{"hidden_size": 256, "num_attention_heads": 2, "norm": "layernorm", "norm_place": "pre", "norm_eps": 1e-05, "attn_scale": 0.107, "init": "uniform", "init_std_up": 0.0229, "beta2": 0.95, "batch_tokens": [65536, 131072], "doc_mask": true, "max_steps": 6467, "dataset": "wikipedia_en"}
Each number is 128 + 32 x the weight over its row's rms, rounded and kept within 0 to 255. Layers, rows and columns count from 0. The size above them is the row's rms in percent of the matrix's.

# layer 6 MLP down (transposed), 1024x256, rms 0.0795, rows 622-721, columns 160-191
size [102 107 108 109 110 117  95 106  89  88 102 118 114  92 119 100  96  98 105 106  86  92 109 102 102  79 103 104 100  97  92  88 101 107 106  98 116 105  97 114 108  91 105  89 112 106 103 115 101  72 115  85 116 106  95 100  97 112 101 105  91  88 109 105  83 113  96 104 112  80 103  93 105  85 102  97  78 103 116 104  99  94  90 112 106  83 106  98 108 105 115 118 120 100 108 101 104  97  98  91]
[[159 102 118 105  77 102 140 119 100 162 149 146 119  95 132  86 121 125 131 114 113 158  80 138 172 106 206 135 148 126  73 108]
 [125 130 167 152 135 115 100  42  69 123 151 141 151  88  89  78 157 123 108 123 156 134 153 120 131 136 158  89 146 113 120 108]
 [ 98 126 190  78 125 133 115  66 108 141 172 143  93 134 173 169  93 115 136  79  77 138 116 101 125 182 125  85 109 177  61 139]
 [ 97 103 135 144  97 128 128 132 109 102  98 160  96 126 138 137 172 135 108 194  73 116  58 142  79 166 130 129 120 141 106 119]
 [128 119  94 118 112 108 118  96 157 112 181 114 127 119  87 106 117 158  71 167 218 141 149 122 177  87  80 163 130 130 134 158]
 [110 110 213 193 162 136 176 107 114 145 148  84 135 108 135 145 125 107 124 155 117  98  95 100 132  88 131 115  87 162 116 113]
 [118  84 107 174  97  53  90 132 154 176  46 145 135 122 150 113 129  87 134 116 133 140 146 155 100 114 208 166 104 144 139 122]
 [158  72 121 181 143  98 170 179 108 106 133 119 129 105 114 141 172 137  92 134 104 131 123  58  77  78 139 197 147 109 134 121]
 [125  72 121 163  99 101 115 128 112 137 167  76 148 151 123 144 116 123 129 114 102 142 126 147  69 146 101 109 110  90 138 129]
 [148  87 172  57 150 178 140 183 136 187 200 167 108 170 118 125 114 102 102 176 123 108 161 127 132 121 147 152 127 126 124 133]
 [ 95 131 149 116 200 176 124 138 238 136 145 123 171  66  87 148  94 172 136 114  79 166  80  63 130  97 124  97 124 131  73 141]
 [ 97 131 139 162 115 116 136 138 164 117 202  88 101 138 133  78 186  97 182 112 135 156 106 130 118 168 145 139 113 147 126 149]
 [ 87 128 201 115 138  78 152 177 109 106 119  84 132 137 179 231  91 123  72 179 153 163 134 128 141 173 127 159 143 143  89 166]
 [179  72 102 109  90 110 175 133 151 152 127 143 127 168 110 133 114 131 166  44 150 158 135  65 181 120 103 142  73 122 142 142]
 [107 119  94 132  77 106 147 133 123 114 106 149 154  84 111 141 125 104 106 137  94  79  75 138 127  63 151 113 159  98 140 106]
 [ 77 110 192 158  63  80 105 104 170 126 157 143 125  82 124 103 147  93 132 115 147 128 108 153 141  65 124 156 122 128 105  91]
 [ 66 122 144 151 120 111 161 151 158 143  69  82 182 118 168 114 106 121 137 108 110  88 173 169 128 120 119 166  77  98 167 214]
 [127 153 116 117 106 137 160 147 125  99 116  89  84 160 173 134 130 131 147 188  71  94  91  46 168 137  97 154  37 137 138 114]
 [132 156 126 144 131 165 139 125 128 132 150 110  96 115  84  87 180 144 163 105 127 155 110 164 134 159 137 129 113 146 190 100]
 [142 142 148  89 133 143 122 117 169 206  99 119 121 120 105 166 143 144 112 109 124 157 115 179 137 130 109 104 130  81 138  70]
 [234 100 129 155  83 123 121 159 133  93 150 140 112 170  91 134 126 145 132 145 134 135 112 160 150  86 111 192 212 160  91 110]
 [171 119 100 188 168 169  79 130  86 124 136 141  63  86 182 129 128 134 101 167  72 134 131 144 157 126 129 184  98 148 157 185]
 [187 106  97 134 116  79  89 178 101 121 148 175 115 157 127 138 124 116  92  88 180 121 128 205  94  94 125 109 119 129 160  99]
 [162 137 123 138 214 106 152 148 157 131 166 189 108 136 140 180 139 117 141  95 147 175 127 105  90 168  67 105 140 172 149 159]
 [149 139  33 126 104 113 147  96  99 148 107 140 176 125 119  57  83 177 125 133 174 103  87  81 156 105 194 116 146 124 146 154]
 [129 128 142 140 139 167 204  85 185 163 143 148 149 163 203 143 103 118 181 120 129 141 161  91 143 125 147 141 113 120 126 173]
 [118 170 122 121 101  63 146 122 128 156 107 155  96  78 106 121 126  83 155  76 108 150 148 130 105 126 113  98 135 157 109 106]
 [106 127 104  86  95  38 164 173 111 168 142 101  82 130  73 148 168 147  74 123  87 152 141 119 120 183 151 145 201 142 163 139]
 [126 184 144 171 156 135 197  85  92 131 185 160 103 115  78  90 155 127 110 141 161 154 103 155 118 202 130 206 145  99 185 101]
 [ 92  84 139 111  96 136  86 164 108 147 150 175 109 131 130  93 129 133 115 142 163 146 161 132 115 135 176 184 102 110 167 100]
 [141  62 181  93 192 128 121  89 159 130 107 132 151 131 124 136 140 161 156  87 165 141 126 118 182 126 144 120 117 116 125 166]
 [193  48 178 140  68 137 145 117 158 170 165 134  89  71 157 116 103 114 172 106 137 138  90 146  72 148  96 168 218 111 217 108]
 [111  81 120  94 141  98 142 122 187  88 169 158 146 134 136 132  82 124  99 109  67  93 184 100  87 107 126  72 159 120 113 157]
 [143  82  53 113 150 118 129 106  86 129  61 138 110  87 189  79 125 157 127 143  99 136 112  46 116 182 187 128  85  98 117 105]
 [162 141 229 133 123 136 131 103  95  59 139 149 133 149 142 128 139 133 144  98 101 125 147 116 149 144 126 145  99 117 138  44]
 [208 166 164 126 132 139 135  95 146  85 148 153  96  60 172 192 103 111 155  99 145 160 113 112 116 187 180 158  96  98 131 160]
 [ 94 126 121 182 100 158 175  28  90 159 150 108 102 118 129 174 134 111 125 116 122 109  76 149 146 119 190  74 125  92 153 149]
 [180 166 149 165  95  91 145 160 106 101 104 148 122  85 124 136 107  97 120  91 124 121 132 145 115 136 132 115 107 146 156  98]
 [138 103 158 148 104 127 182 117  75 130 120 130 169  99 149 180 180 152  99 122 125  96 187 160 161 118  64 123 119 131 175 160]
 [131 132 144 168 131 131 103 148 103 121  77 129 126  71 112  80 139 164 172 112 113 145 113 112 137 100 154 153 142 134 137 161]
 [179 128 166 140 163 176 179 123 131 197  70 131 170 110  18 127 100 120 151 153 161  78 113 107 144 145 129 103 115 137 134 120]
 [157 114 100 128 103 132 126 118 111 140 153 139  95 116 159 148 139 115 146 145  72  90 101 115 105 125 126 148 168 121  96 121]
 [ 58 189  77 128 121 143  58 132  86 136  96 133  91  89  84 163 168 191 129  98 123 146 123 109 163 113 190 160 149  85 172 108]
 [189  49 123 124 187 173 176 145 162 146 179 140 108  96  88 165 192 163 112 142  44 136 112 118 131 129 127  83 126  83 112 145]
 [181 152 126 107  37 141  80  84 136 132 141 158 132  97 114 190 136 113 137 142 169  85  69  97 169 137 196 158  72  39 113 135]
 [160 169 103 103 145 163 108 114 101  93  54 123 154 119 155 140  90 132 134 137 176 134 114 121  91 163 165 231 130 146 154 101]
 [109 109 106 148 122 132 115 121 138 107 143 178 130 139  83 142 134 109  78 155 128 147 105 164  61 121 171 115 105 121 172 113]
 [148 110 156 113 160  89 124 144 115 134 135 118 107 155 121 116 131 133 176 207 147 153 106 177 144 110 144 135 179 135  94  81]
 [150 132 147 112 112 120 123 142  67 107  86 136 151  98 128  97 166  81 133 191 194 134 134 130  95 154  85  63 111 121 141 134]
 [154 109 136 100 159 149 162 137 115 139 219 136  53  86 139 180 154 184 170 139  91  99 150 127 147 140 140 148 132 118  82 121]
 [ 94  84 118  99 162 139  65 165  82 169 113 163 173 113 105 139 162 107  98 168 123 132 115 139 125 112 144 126 112 117 160 131]
 [206 139 138 110 172 127 155  85 123 136 164 157 192 117 144 105  82 140 198 124 122 108 141  86 133  62 201 181 109  93  97 132]
 [138 101 113 158 109 187 116 157 144 139 105 133 127 138 133 132 142 103 138 133  47 150  70 127 119 110 126 155  99 107 134 102]
 [215 104 201 158  98 121  88 150 142 108 136 107  65 114  98 130  45  86  93  85  69 164 178  73  91 155 128 138 143 141 169  82]
 [101  98 144 106 110 107 130 120 143 166 122 168  96 115 116 134  92 188 106 170  94 174  94  76  98 183 129 119 134 123 114 140]
 [ 98 117  97  85  70   8 165  90 155 129 118 114  74  96 155  92 179  81 128 142 148  81 127 100 167 163 164 129 122 138 152 119]
 [ 70 100 169 127 121  85  84 186 126 122 145 104 116 157 154 176 125  82 116 124 162 108 142  86 122 162 160 141  41 112  86 194]
 [127 116  85 128  82 135  81 151 168 127 140  74  73 149 157  56 147 156 151  74 133 113 100 134 126 201 137  95 127 146 141 101]
 [171 120 140 107 152  91 133 156 170 120  72 131 103 178 137 142 184  89  89  74 131 130 190 162  66 134 191  73  86  96 116 113]
 [112 130  76 163  70 103  96 123 148 151 144  88  80 132 100  97 124  97  97 118 109  91  87 127 149 144 118 136 111 120 197 108]
 [118 108 120  41 158 104 139 168 123  98  98 167 126 150 131  78 110 155 170 141 133  84 138 144 126 186 101 159 178 152 154  78]
 [ 83 113 153 150 119  79  62 155 131 111 181  98  68 139 129 132 121 153  76 130  70 163 100 127  88 141  74 113 122 115 106 158]
 [179  97 130 146  98 201  96 102 153 104 163 113  96  96 104 136 112 113 154  94 118 101 155  90 135 124 107 119 110 100 126 173]
 [162  79 134 125 120 183 148 119 178  59 143 153 106 143  93 124 121 126  81 107 123 106 123 120 154  80 144 137  95 156  68 187]
 [132 109 119 134 101 139 101 152 167 171  82 102 149 139  45 172 126 110 122 145 152 126 101 206 125 102 162 109 150 115 146 169]
 [ 83 125 164 136 153 209 110 148 194 118 135 156  72 161 121 139 130 143 109 159  93 169 155  80 184 140 172 155  98 185 130 136]
 [117  91 105 123 119 135 141 141  35 102  89 116 155 168 159 135 167 142 164 171 150 106 177 124 106 123 167 142 112 129 108  92]
 [132 126 127 138 134 158 161 149 151 127 158 122 110  77 129 139 155 134 119  93 157 104 156 133  96  84 124 178  83 140  56 115]
 [129 116 127 208 135  48 128 119 137 102  64 122 128 133 121 133 115 132 110 158 185 148 107 138 112 169 156 165 128 141 157 139]
 [137  86 173 124 151 135 144 105 133  63 183  73 116 114 154 108 142  46 125 125 113 118  85 155 166  47 106 113 183  82 166  90]
 [ 96 148 118 118  88 212 123  90 113 115  46 126  61 131 135 143 157  77 100 139 128 134  81  67 185 113 156 101 129 174 115 156]
 [133  80 127 144 122 145 102 189 148  53 144 103 102 186 136 129 155  96 139 146 153 199 113  85 138  47 132 136 149 165 120 139]
 [164 124  66 190  87 139  87 154 125 129 128 175 120 107 181 148 131 162 130  70  60 101  69  69 106 122 108 175 143 136 127 199]
 [163 159 157  86 163 119 129 112 191 110 142 147 140 105 112  63 169 137 109 166 180 109 151 130 105 114 182  69  92  60 128 168]
 [133 130  16  68 104  95 165 153 117 143 144 141 139 151 138 171 106 153 131  63 113 159 174 167 136 165 159 157 134  95 171 161]
 [112 170 191  62 162 177 129 124 132 185 110 185 119 141  73 179 104  98 157  79 129 173 153 138 125 119 136 128 174 149  88 145]
 [104  66  98 140  74 110 118 154 110 122  83 160 135 188  82 115  81 133 124 103 124 106 155 114 137 125  91 121  94 134 161  97]
 [ 82 161 154  85 130 117 118 112 171 136  90 150 117 155 162  94 125 121 152  75 119 126 155 139 129 133 102 145 166 124 127 169]
 [129 122 139 154 113 145  72  87 135 163 118  78 105 150 142 152 153 182 100  97 130 112  83 165 103  84 144 129 120  73 162 115]
 [112 154 103 166 103 143 128 119  83 169 115 116 202 109 166 177 146  78 146  70 204 121 135 141 171 126 176 191  99  75  76 153]
 [100  70  96  67 120 117 115 161 167 149 193 132 125 113 122 124  83 107 124 129 124 168 137  84 154 163 148 103 144 102 105 118]
 [102  85 117 137 143 134 144 126 163 162 116 119 138  71  94  90 167 122 121 171 152  60 183 185 104  90 137 154 124 122 106 111]
 [ 86 127 151 124 145 114 133 118 132 153 121 138 146 190 175 123 210  96  53 140 173 158 144 166 155 169  99 110 146 111 114 155]
 [208 110 102 141 112 123 193 108 154 155  77 108 115 148 125 132 139 112 219 139  93 187  85 101 150 127 162 147 163 129  75 119]
 [137  69 147 167 103 131 125 132 170 121 131 144 104 194 186 121 128 151 115 135 188 126  77 146  71  96  94 120 109 114 154 143]
 [105  43 121  86 138 184 121  99 113 122 167 155 123 130 159 135 137 120 165 160  91 154 110 122 150 188 159  91 140 197 152 176]
 [126 143  63  81 115 158 120 164  94 132  97 121  90 132  95 129 114 112 154 129  72 174 102  99 134 144 101 105 160 126  68 114]
 [118 121 106 130 101 158 131 165  79  69 138  94 176 136 115 113 151 205 156 125 152 150 131 163 101  71 129  89  73  96 121 116]
 [168 159 116 175  83  50 102 140 138 153 134 124 153  81 128  66 160 160  86 132 118 140 168 130 151  82 108 109 140 157  82 102]
 [144 141 194 120 112 122  94 137 134  90 134 143 146 183 141 115  88 160 168  93 137 141  64 128  79 111 119 133 115 133 133 153]
 [118 119 132 108 108 132 148 131 144 208 156  94 135 117 105 132 154 127 139 123 135 128  94 119 114 121 118 141 108 134 123 131]
 [119 105 128 163 132  71 129 141 164 180  46 109  99 117 153 107 135 165 146  55 138 125 218 137 125  38 143 120 118  63 140 156]
 [ 94 147 136 153  58  62 143 147 215 146 130  87 145 114 111 122  74 136 108 152 104 158 213 158 143 160 121 129 113 111 128 161]
 [131  99  95  87 146 179 166 123 183  92 108 105 136 128 118 110 127 118 109 129 156 128 189 123  90  88 145 133 149 102 150 119]
 [124 123 180 107 126  59 123 118  96 163 140 190 143 166 157 160 195 156 153 143 152 151  74 151 105 154 122 112 113 124 137 110]
 [102 140 157 102 154  88 136 139  93 128 128  92 166 141  98 117 128 164 196  81  80 131 117 134 135 166 148 148 120  88  92 153]
 [108 125 129  72  90 158 119 165  97 129  72 162 148 158 122  80 172 152 150 155 150 128 163  75 131 114 164 151 110 158 114 144]
 [ 96 108 148 114 140 103 115 194  78  85  85 163  79 125 162 120 139 102 128  79 179 134  91 121 167  60  69 111  96 139 140 167]
 [ 98  87 161 162  90 130 113 123 127 175  65 135 152 180 118 132 130 162  91  92 115 126 140 111 105  95 153 167 159 117 120 118]
 [ 77 158 150  83 161 221 109 131 136 146 139 108 151 141 112 189 109 199 132  73  98 137 122 178  87 126 161 103 184 115 195 131]]
# layer 6 MLP up, 1024x256, rms 0.0972, rows 623-722, columns 160-191
size [105 107  99 104 113  95 101  97  89  98 116 102  95 115 101  91  95 101  99  94 100 107  98  98  91  98  99  97  94  92  90 100 105 103  95 114  99  97 108 107  96 100  83 106 104 102 107 105  84 107  88 108 105  98  97  93 108 100 110  94  92 104 102  84 106 103 100 104  85 106  96 103  94 106  94  88 102 117 106  96  92  94 105 113  88 107  93 105 101 111 111 115 101 102 102 107  95  99  95  96]
[[195 114  91 127 189 171 148 139  95  97 152 108 117 101 179 182 123 127 180  88 133  71 116 136 128 113  72 122 121 153 140 137]
 [205  63 148 124 157 184 167 172  95  96  74 100 136 136 135  72 103 118 115 167 113 163 162 113  97 104 125 108 137 113 110 107]
 [ 99 134 118  97 150  92 145 124 162 138 168 123 150  92 167 122  90  65 178 120 118 131 138  98 203 155 148 197 105 158 132  99]
 [110  89 143  90 145 112 162 133 102  20 174  77 134  95 188 112 139 106 130 100 119 148 155 142 117 115 157 158  83 116 104 154]
 [126  98 122  65 144 164 136 161 102  91  90 132 146  77 159 140 126 131 121 129  78 193 115 149  88 132  94 156 133 120 143 124]
 [102 148 156  94 152 231 135 112 126 111 130  70 109 114  99 142 125 114 121 166 144 166 186 147  89  97 125  81 149 132 131 148]
 [120 178 141 109 144 152 120 121  90  86 141 116 102  63 174 105  99 101 159  83 114 105 135 143 109 144  91 127 129 115 156 153]
 [180 169 100 112 143 194 102 151 107 117 103 182 151 105 201 178  74 129 182 145  67 109 135 181 144 103 103 144 104  98 203 122]
 [118 137  88 143 144 135  48 110 124 152  95 134 124 128 126 147 139 107 152  59 108 152  91 118 127 125 103 105 127 155 155 137]
 [168 116 111  96 147 137 203 111 129  82 155 100 157  58  83  68 116 121  96 138  98 174 116 127 126 141 102 130  71 145 149 112]
 [201 122 119  80 181 121 123  48 131  98 213  81 140 116 183 133 158 110 110 116  74 114 180  91 121 104 146 125 108 146 154 226]
 [166 107 124  51 117 151 115 174 129 119 116  93  99 132 132 177 155  60 107 154  72 104 167 159 102  28 148 129 124 181 141 180]
 [ 70 135  87 161 145 120  94 117 149  34 171 100 144 146 133 129 167 165  81 114 100 156 135 118 101 133 149 170 129 157 171 185]
 [166 104 145  80 175 177 129 137 129 113 179  63  93  97 165 134 107 141 139 146  88 192 150 140 147 138  90 135 137 113  89 158]
 [155 131  86 163 144 141 190 136  69  87 130  74 175  68 105 129 164 146 135 135 115 121 141  87 108  40 112 134 141 171 157 120]
 [198  98  85 167  79 143 141 189 100 109  46 104 113  76  88  98 148 184 153 100 168  69  62 156 153 135 128 195  99 148 118 113]
 [212 100 126 135 106  91 150 147  48  98 124  67 223 105 160 159 130 146 122 123 142 148 120 148 150  91 138 157  55 155 160 116]
 [119 119  50 164 147 146 104 139  72  89 220 104 217 125  82 109  97 100 123 113 124 137 137 113  67 141 153  98  93 200 112 150]
 [167  71 107  65 179 196 167 107  54  89 183 126 165 133 134 134 126 129 140  96  56 116 126 165  60 111 110 144 160 105 131 105]
 [ 74 105 122  32 102 127 139 151  89 106  98 116 125 130 118 137 138 125 111 106 127 126 132 117  78 153 119 126  89 103 131 125]
 [174 134 145 122 119 124 182  82 149 173 148  82 120 168 150 123 101 134 120  95 161 125 191  96 131 107 149 142  68 147 136 165]
 [141  95 105 113 141 162 139 105 144  99 165 131 181 141 138  88 115 154 155 138 122 110  92 153  95 117  41 179 122 121  92 144]
 [168 104 142 102 137 211 143 147 116 161 123 124 173  62 169  64 101 145 173 147 129 105  88 157 159 140 109 158 120 126 140 102]
 [161 137 167 134 187 129 144 145 108 150  85 168 131 103 127 145 136  93  94 137 127 115 161 140 101 131 174  67 142 152 173  86]
 [105  53 133 127 114 102 122 170 109  64 116 174 136 105  97 107 188 120 133  52 142 110 132  73  76  64 155 151 113 105 167 158]
 [186  81  85  90 136 173 123 136 128  75 169  98 144  58 172 110 136 144  96 104  99 112 130 127 122 109 120 147 129 177 108 186]
 [117 125  88 141 161 154 107 105 127 130 112 162 116 182  95 105  69 130 123 116 110  96  91  66 157  93  79 133 124 126 189 110]
 [142 102 147 147  67 135 168 226 174 150 122 143 131  80 147 131 105 150 152 115 150 200 121 171 122 113 116 158 105 113 101 185]
 [158 172 130 180 121 128 135  71  90 152 124  71 201 158 101 103 112 135 118  99 158 146 135  79 101 108 131 159 155  96 121 109]
 [158 147 122 115 122 136 119  97 103  88 147  99 102  50 138 161 147 162 170 100  89 156 117 133  85  70 167 179 121 133 123 131]
 [152 173  82 111 146 115  46 123 100 144  98 117 141 153 100 155 127 149 117 138  96 117 178  92 206 161 126  73  56 127  79 137]
 [140 108 148 111 134 164 119 131 112  56 141 100 159 175 108 122 168 155 125 108 149 157 101 141  99 104 138 103 100 113  77 193]
 [100  98 110  86 166 119 112  97  88 114 139 156 156 130  74 128 113  92 130 110  85 164 172 144 142 141  99 129  66 116  99 139]
 [200  89  79 124 137 142  68 125 150 112 142 125 143 121 106 128  80 105 124  98  80 115 164  75 108 157 105 167  62 135 136 121]
 [134 112 103 124 110 120 163 188 163 135 139 132 178 171 134 119 214 131  93 143 101 130 132 158  58  75 108  93 151 109 133 129]
 [134 130 122 160 138 116  88  80 132 143 142  89 178 109 205 176 138 133 128  87 115 139 150  53 152 163 156 153  93 154 128 140]
 [169 162 104 144 118 127  94  81 165 129 136 125 143  84 154 106  93  85 141 136 143 162 158 168 143  73  97 183 125 101 168 119]
 [158 136 105 145 125 151 116 168 173 131 151 130 116 111 117 106  67 143 164 122 120 164  73 120  78  97 138 124 143 193 107 115]
 [149 145 120  86 125 119 181  35 133 119 138 157 146 149 182 146 156 111 118 117 130 132 132 138 143 144  87 154 108 131 164 152]
 [134 110 118 136 101 155  93 103  73  92 122  94 173 108 209 126 144 167 182 128 102  93  84  93  74 120 123 178 146 102 151 173]
 [150 147 119 125 145  85 138 135 160  70 122  71 219  76 132  37 138  81 114 110 173 136 172 118 127 135 174 166 188 118 100 176]
 [140 139 161 117  89 159 145 148 124 147 150 149 108 131 173 135 119 126  77 124  87 135 122 152 162 106 127 144 146 168 108 129]
 [ 92 146  75 146 137 136  79 180 118  80 204 128 195  82 158 147  80 105 210 104 187 119 171  90  76  78  71 159 128 154 164 161]
 [160 132 113  59 184 109  82 122 124 167 210 122 145 148  77  67 139  82 136 185  39 127  97 137 140  61  93 127 117 133 107 143]
 [139  64  86 117 165 227 127 145 124 114 143 155 190  95 171 160 115 109 173 180 102 128  75 123  75 135 140 157  77 137 117 181]
 [195 171 129  91 165 178 159 167 124 106 121 123 143 108 140 113 152  80 131 143 109 140 134 156 161 126  96 149 157 163 181  92]
 [155  85  47 110 160 122 132 130  60 103  93 129  77 140  96 127 138 104 163  56  85 116 173 145 146 144 110 124 114 146 163 175]
 [143 102 123 137 165 171 121 183 109  90 112  63 117 113 106 125 122 159 142 127  97 125 115 158 160  69 156 147 156  82 168 192]
 [ 80  92 130 164 132 127 124 136  98 115  75 215 172 179 100  30  60 111 121  69 136 126 118 105 108 127  70  99 144 137  80 101]
 [197 113 123  60 152 171 100 124 143 107 107 159 127  70 101 117 114  92 138  25 106 122 129  66 126  90 119 162  71 161 135 160]
 [ 80 103 129 148 146  66  96 146  92  97 117  96 104 130 104 155 128 187 128 123 138 152  94 202 108 135  81 140 163 107 134 109]
 [122 100  84 105 167 191 100 120 133 108 140  77 150  85 179 159 140 140 137 148 105  58 162  90 101  84 102 119  95  95 104 118]
 [102 145 137 185 121 108 158 114 138 101 152 146 119 134 138  98 154 144  78 110 136 140 112 120 137  95 106  99 163 126 164 133]
 [149  61 133 116 115  87  66  79 117 123 157 121 128 105 150 161 146 189 115 105 150 176 156 129  73 125 148 168 107 172 103 205]
 [ 86 138 142 176 102 132 113 160 140 116 214 118  96 156 136 177  37  73 101 129 129 148 163 113 115 138  51 155 103 143  93 132]
 [114 115 124 127  85 136 170 116  48  79 131 133 123 183  94  89 120 170 100 145 150 106 215 140 136  88  78 164  81 146 154 109]
 [149  93  69  73 186 136 110 156  79 135 164 157 125  66 149 106  79 121 178 121 118 135  95  95  70 158  96 118  62 223 134 108]
 [147 171 138 153 148 115 142  87 119 102 148 144 138 116 137  78 135 156 186 143 154 102 125 119 151 130 116 103 154 153 172 115]
 [173 127  96 114 143 100 110 102  92 186 124 140 115 119 212 165 154 173 121 138  69 120  83 159  80  99  53 130 149  95 183 144]
 [149 137 115 168 140  98 106 114 112  75 167 155 134  85 113 130 170 111 114 124 109 152 103 105  47  84 170 153  84 148  86 142]
 [154 148  77 127 145 135 134 140  80 131 149 165 150 136 139 136  83  88 158 132 175  49 179 110 126 139 173 198  95 172 129 133]
 [183 151 131 101 168 158 116  71 142 126 113 141 142 114 174  89 110 117 105 123 103 140  76 174 160  89 120 101  99 154 115 125]
 [136  81 135 122 109 139 147 172 112  32 102  70 165 144 132 104 143  94  95 147 112 137 129 117 117  99 152 174 124 158  87 138]
 [122 123 147  67 116 152 135  92  95 134 172 172 176 121 134 172 112 178 132 109 155 151 127 135 111 125  98 108 139 162 135 186]
 [146  87  96 155 159 106  75 183 170 116 126 159 166  85 163 144  84 121 136 136  70 127 119  93 141 121 109 196 134 184 133 177]
 [218 126 118  81 148 130 123 125 176  85 213 137 179  92 150  82  92 139 105  89  97 103  77 141 116 113 103 128  78 117 170 178]
 [112  97 110 111 203  70 149 130 128  26  81 101 155 176  76  61 132 150  92 109 166 106 108  96 112 173 103 166 123 102 169 156]
 [148 108  56 102 125 103 105 201  84  99 129 115 101 138 154 166 117 126 142 112  99 143 185 150 101  30  83 119 124 173 147 154]
 [ 93 117 156 136 138  84  81 165 156  86 112  98 115 176 134 186 142 133 137 121 131 116 154 112  61 134 139 130  66 219  57 139]
 [154 117 140 116  78 106 161 118 139 126 129 157 215  99 201 140  95 136 149 142 132 110  95 104 147  90 141 170 119 171 131 127]
 [178  64 165  96 130 127 171  99 126  67  94 127 184 140 183 158  99 138 109  61 121 149 118  88 110 137 136 137 142 153 153 118]
 [145 180 110 162  91 113 120 160 106  87 128 106 171 124 162 168  91  96 166 157 110  99 154 159  88 113  52 125 128 129 163 167]
 [110 109 138 162 116 214 131 150 169 167 145 133 182  93 115 181  82 108 200  74 148 150  36 128 167  85 142 208 157 146  97 100]
 [163 133 138 117 145 151 115 132 147  68 136 107 135  60 157 129  55 103 163 111 125 101 139  84  89 145  90 106  92 176 134 121]
 [166 150 143  64 143  71 120 154 138 110 106 148 112 109 120 149  90 123  98  71 155 143 109 105  97 130 100 109 146 160 188 161]
 [108 162 139 110 121 130 124  95 125 109 173  88 138  95 191  95 178 136 114 153 179 185 106 152 132 123 162 109 140 155  69 182]
 [119 120 115 134 155 127 147  85 124  87 136 128 119 127 203  76 155 113 136 167 118 113 135 123 157 108 164 167 103 132 133 169]
 [159 106 123 119 136 144 173 139  98  89 119 118 103 186 116 110 171 111 119 141  73 139 122 119  83 116  83 138 158 156 145 144]
 [154 153 136 131  78 219 128  99  77  79  96 125 201 106 161  98 108 100 198 162 146 128 111  63  87  41 113 131 141 173 196 127]
 [125 126 116 136  98  82 159 163 143 106 126 132 151 134  90 152 154 132  67  40 115  99 140 129 132 109 122 177 158 155 172 148]
 [ 56 137 140 147  85 143 127  65 194 142 128 120  71 134 148 113  90 130 124  90  90 172  88 120 139  83 172 128 119 108 118 167]
 [196 167 120 109 137 121  88 141 174  62 175  69 122  58 132 131 110 147 122  96 116 132 121 166 130 105 161 172 101 136 150 139]
 [129 173 127 130  89 167 189 119  42 121  93 118 137 108 111 151  27  96 176 140 116 133 130  66  59 135 136 175 100 173 166 121]
 [139 142 147 142 173 146 162 146 125  40 109 151 154  84  92 144  96 158 114 115 130  85 114  95 117 100 133 195 131 133 138 156]
 [ 80 187 121 170 109 101 185 154 131  91 126  77 158 154  92  77 100 199 155 163 155 157 114 135 137 109  90 115  88  82 109 100]
 [135 139  64 130 164 137 141  76 148  66 160 139 184 170 104 133  62 134 137 105  83 153 151 131 156 122  40 172 143 138 125 155]
 [116 132 112 155 112 122  64  65 114 136 112 110 100 138  97 140 155  75 125 125 105 125 143 123 163 132 171 120 146 166 181 113]
 [165  99 125 129 149 188 119 177 142 167 188 137 109 168 118  84 126 135 164  69  76 110 115 104 110 167  86 176 131 164 136 146]
 [118 131  71  72 155  97  91 133 182 122 156  98 125 150 113 131 169 145 147 126  97 118  95 134 183 161 202 131  66  84 176 126]
 [203 151 109  78 157 136 116 106  97 112 114  93 109 115 110 118 175 143 120 104 144  90 108 145 126  61 147 108  84 131 196 142]
 [139 129  59 135 141 144 105 154  97 127 150 149 194  91 185 163 115 127 184 104 111  66 118  71 105  68  74 148  80 137 127 129]
 [192  65 107 122 148 150  99  91  62 117 146 178 128 122 131 129 104 139  84 135 119 113 144 106  85 125 100 167 152 112 220 165]
 [131  98  77 115 113 127 107 107 163 179 111 104 110  40 139 127 152  93 178 135 132 151 158  78 143 143 141  84  85 121  78 153]
 [ 90 116  89 124 134 110  60 139  98  61  81 109 113 126 130  71 152  97 104 155  66  28  89 144 182 139 130 150  46  91 154 166]
 [148 141 132 151 123 137 132 127 132  79 156  93 192 116 133  82 107 123 133 112 120 162  74 141 122 125 156 128 139 108 135 126]
 [168 159 133 129 141 108 149 114 173 135 181 108 116 105 188 117 106 140 147 106 122 105 154 162 162 134  74 168 174  86 123 148]
 [172 162 102 128 148 149 125 172 131 119 200 150 123 139 126 100 135 119 157 123 129 128 122 157 159 101  59 122 119 108 137  96]
 [ 85 145  92  55 183 160 119 114 122  85 140 122 128 151 147  60 164  94 161  99 116 132 150  77 197 156 144  99  65 146 102 139]
 [162 104 104 112 112 119  85 155 118 115  80 155 119 185 119  93 131 105  62  75  48 141 112 136 170 159 152 169  76 102  94 155]
 [165 118 104 155 163 138 163 112 119 126 108 130 103 142  77  84 109 104 124 110 109 145 182 139 137 150  91 176  48 147 132 163]]